Weights of a small GPT-style language model, trained from scratch on English Wikipedia: RMSNorm before each block.
Each number is 128 + 24 x the weight over the matrix's rms, rounded and kept within 0 to 255. Layers, rows and columns count from 0. Numbers have three digits each.

# layer 4 MLP up, 512x192, rms 0.0771, rows 478-511, columns 48-95
139153127082141111097130123117149115152129140140153103160151143101088137147155129121148097139077129120197065164133152147181113108117187091139142
173117086120042167106123132132124123110158121131132138091124124098136143097103113104120134103138087149132116161116146124169120142132099163152162
156102135119101116120166133105136145164134123086175140152096145154127144129120175103147105163108111126149162108106143100142125132179155138121156
097075153127100135146137110117143159065143167140143128107133147100121135126108142145114118113149156165165120100160105104094112150115103184140113
120131128121094133137136154166108155141083109126148165123141152154139133154128115141131130169131124117099128105119141185094144117152133096090102
139087113118129116133104142140143127100114143127166122141140114124157146130149123152112171097144085163105158102098063124126116149130120120160118
136141119167164162179144131110099079192154181118143104123127154101161111138098126059153110110110117090125143119090150142148122136145145109106116
135113145157143105145121115139170131093153111101080086133162092164101137094127120069122161108152126102120064129109112149155159135157135136121142
104100138144131111108110164168101123136151154144112141131096137108115094125141103105151166119101121090111114142163097158110126114111090135080138
138133138119113113148153137146136141158110126141155062136143140128096165160155162108110149099148147102103113119102132134098140102162120140114132
131100144102145109164115099122112083098122145143119133129148136132159145183110123150107134113151142102096142141115109160133127131124093161146170
132113150129080099108149127158160107122168172113108077136166129174131149139122107119079150102127118086157213176148115154118149135133121160108124
160075153127147096132138148123125138111138100124097114149132120146105102136110149099123125105155138148127158093122183148156146135106135143088120
134101118139110135147169165154137144107108079129152161135144148166078121116127156159144116179110128145131150140125125076130142126102126107143108
107113074117127127109119132177166109101124140142160123137142073087102121160109111175087127133127081133153125161118141090155152082101147088087147
128138100134100120178145157144132121125109128144130118134103103132159167136117101133139151169163159111134144126177111104117119151124117104098123
110143131101138139166125116121140111096119103150111161162118159111099138115130143077130153114116094145148139124113114123172091178154155113110107
145139131118149102112156109157171078169119094127107134154142099127130162101126110135106113143127082109058196125146103129130074107122138111115098
117123116110139096131161108140184136112152128111148169152082143161143145181139135120144093138179118112121143108138085098114099128126134115106115
155115128121099158115087112119091152166110121169125135124120139100150064085141085156165094178134128078124158138150148145147120122154131132145158
169110128131160156123154135131152117118198120131122143111106154112179123128100123169072097130115114144127147111165123147077108135118155126126088
134136122109131104114127141119116156116125107103077133184117145184150133161131143136097152063147091124076080129142105112164135161109149119073090
114133159144126130134078121114126137115134122114141106092170118108164118134140118112115142084113154088121146149110129122121110125107122111154149
139130131080127083137175084186143129166165095143098142134088097128138152105148121145105149171088130136158119119141132134117130111100139098101094
182135124155127120138126123137127087107113127143145142109121132129149109162123159145152135119100146135118122121114090126142146125167102133072118
117145129163174111076117124158096131127118100138111109166145151088154111160130129126117123133118117123129169121118154126125106141135142103141112
139124170116085121125145103145135172126161128153152153128083084096145144133139123126120113123112146126160110135124110143128077114094111140109191
103126168119128103134136134151114178129145165168145163166170093121126100145105127065105093111119117149135110129117170150132137164149165154122139
127196141139126119126119103108076133137099102128150136154149111102124130144157109101135113133127151124114139121137121126138117114108157157085172
150148133085138108106116104104114140101122120103123149137094177185092135125128133142128133133131117110120105112139096144161145129095168134125157
075174140157116117066104118128114149119115134131117132145134098099139131165101156161149148147107164081107114148144128122108123122155106132126099
173123102104105142109133107133111167115158123129131149105105082105124166112104114193115141145156128143113148163089092137156121131119157119132137
140095150120118148123069168138132162149108160164113165119146131091088127110092086140071163091127137143124150100132142080115097120124130121158096
120158138101153137148139128145155094120167098148148133087153130144148124157131118132165124125123121114075123139109085160105159093155136114158107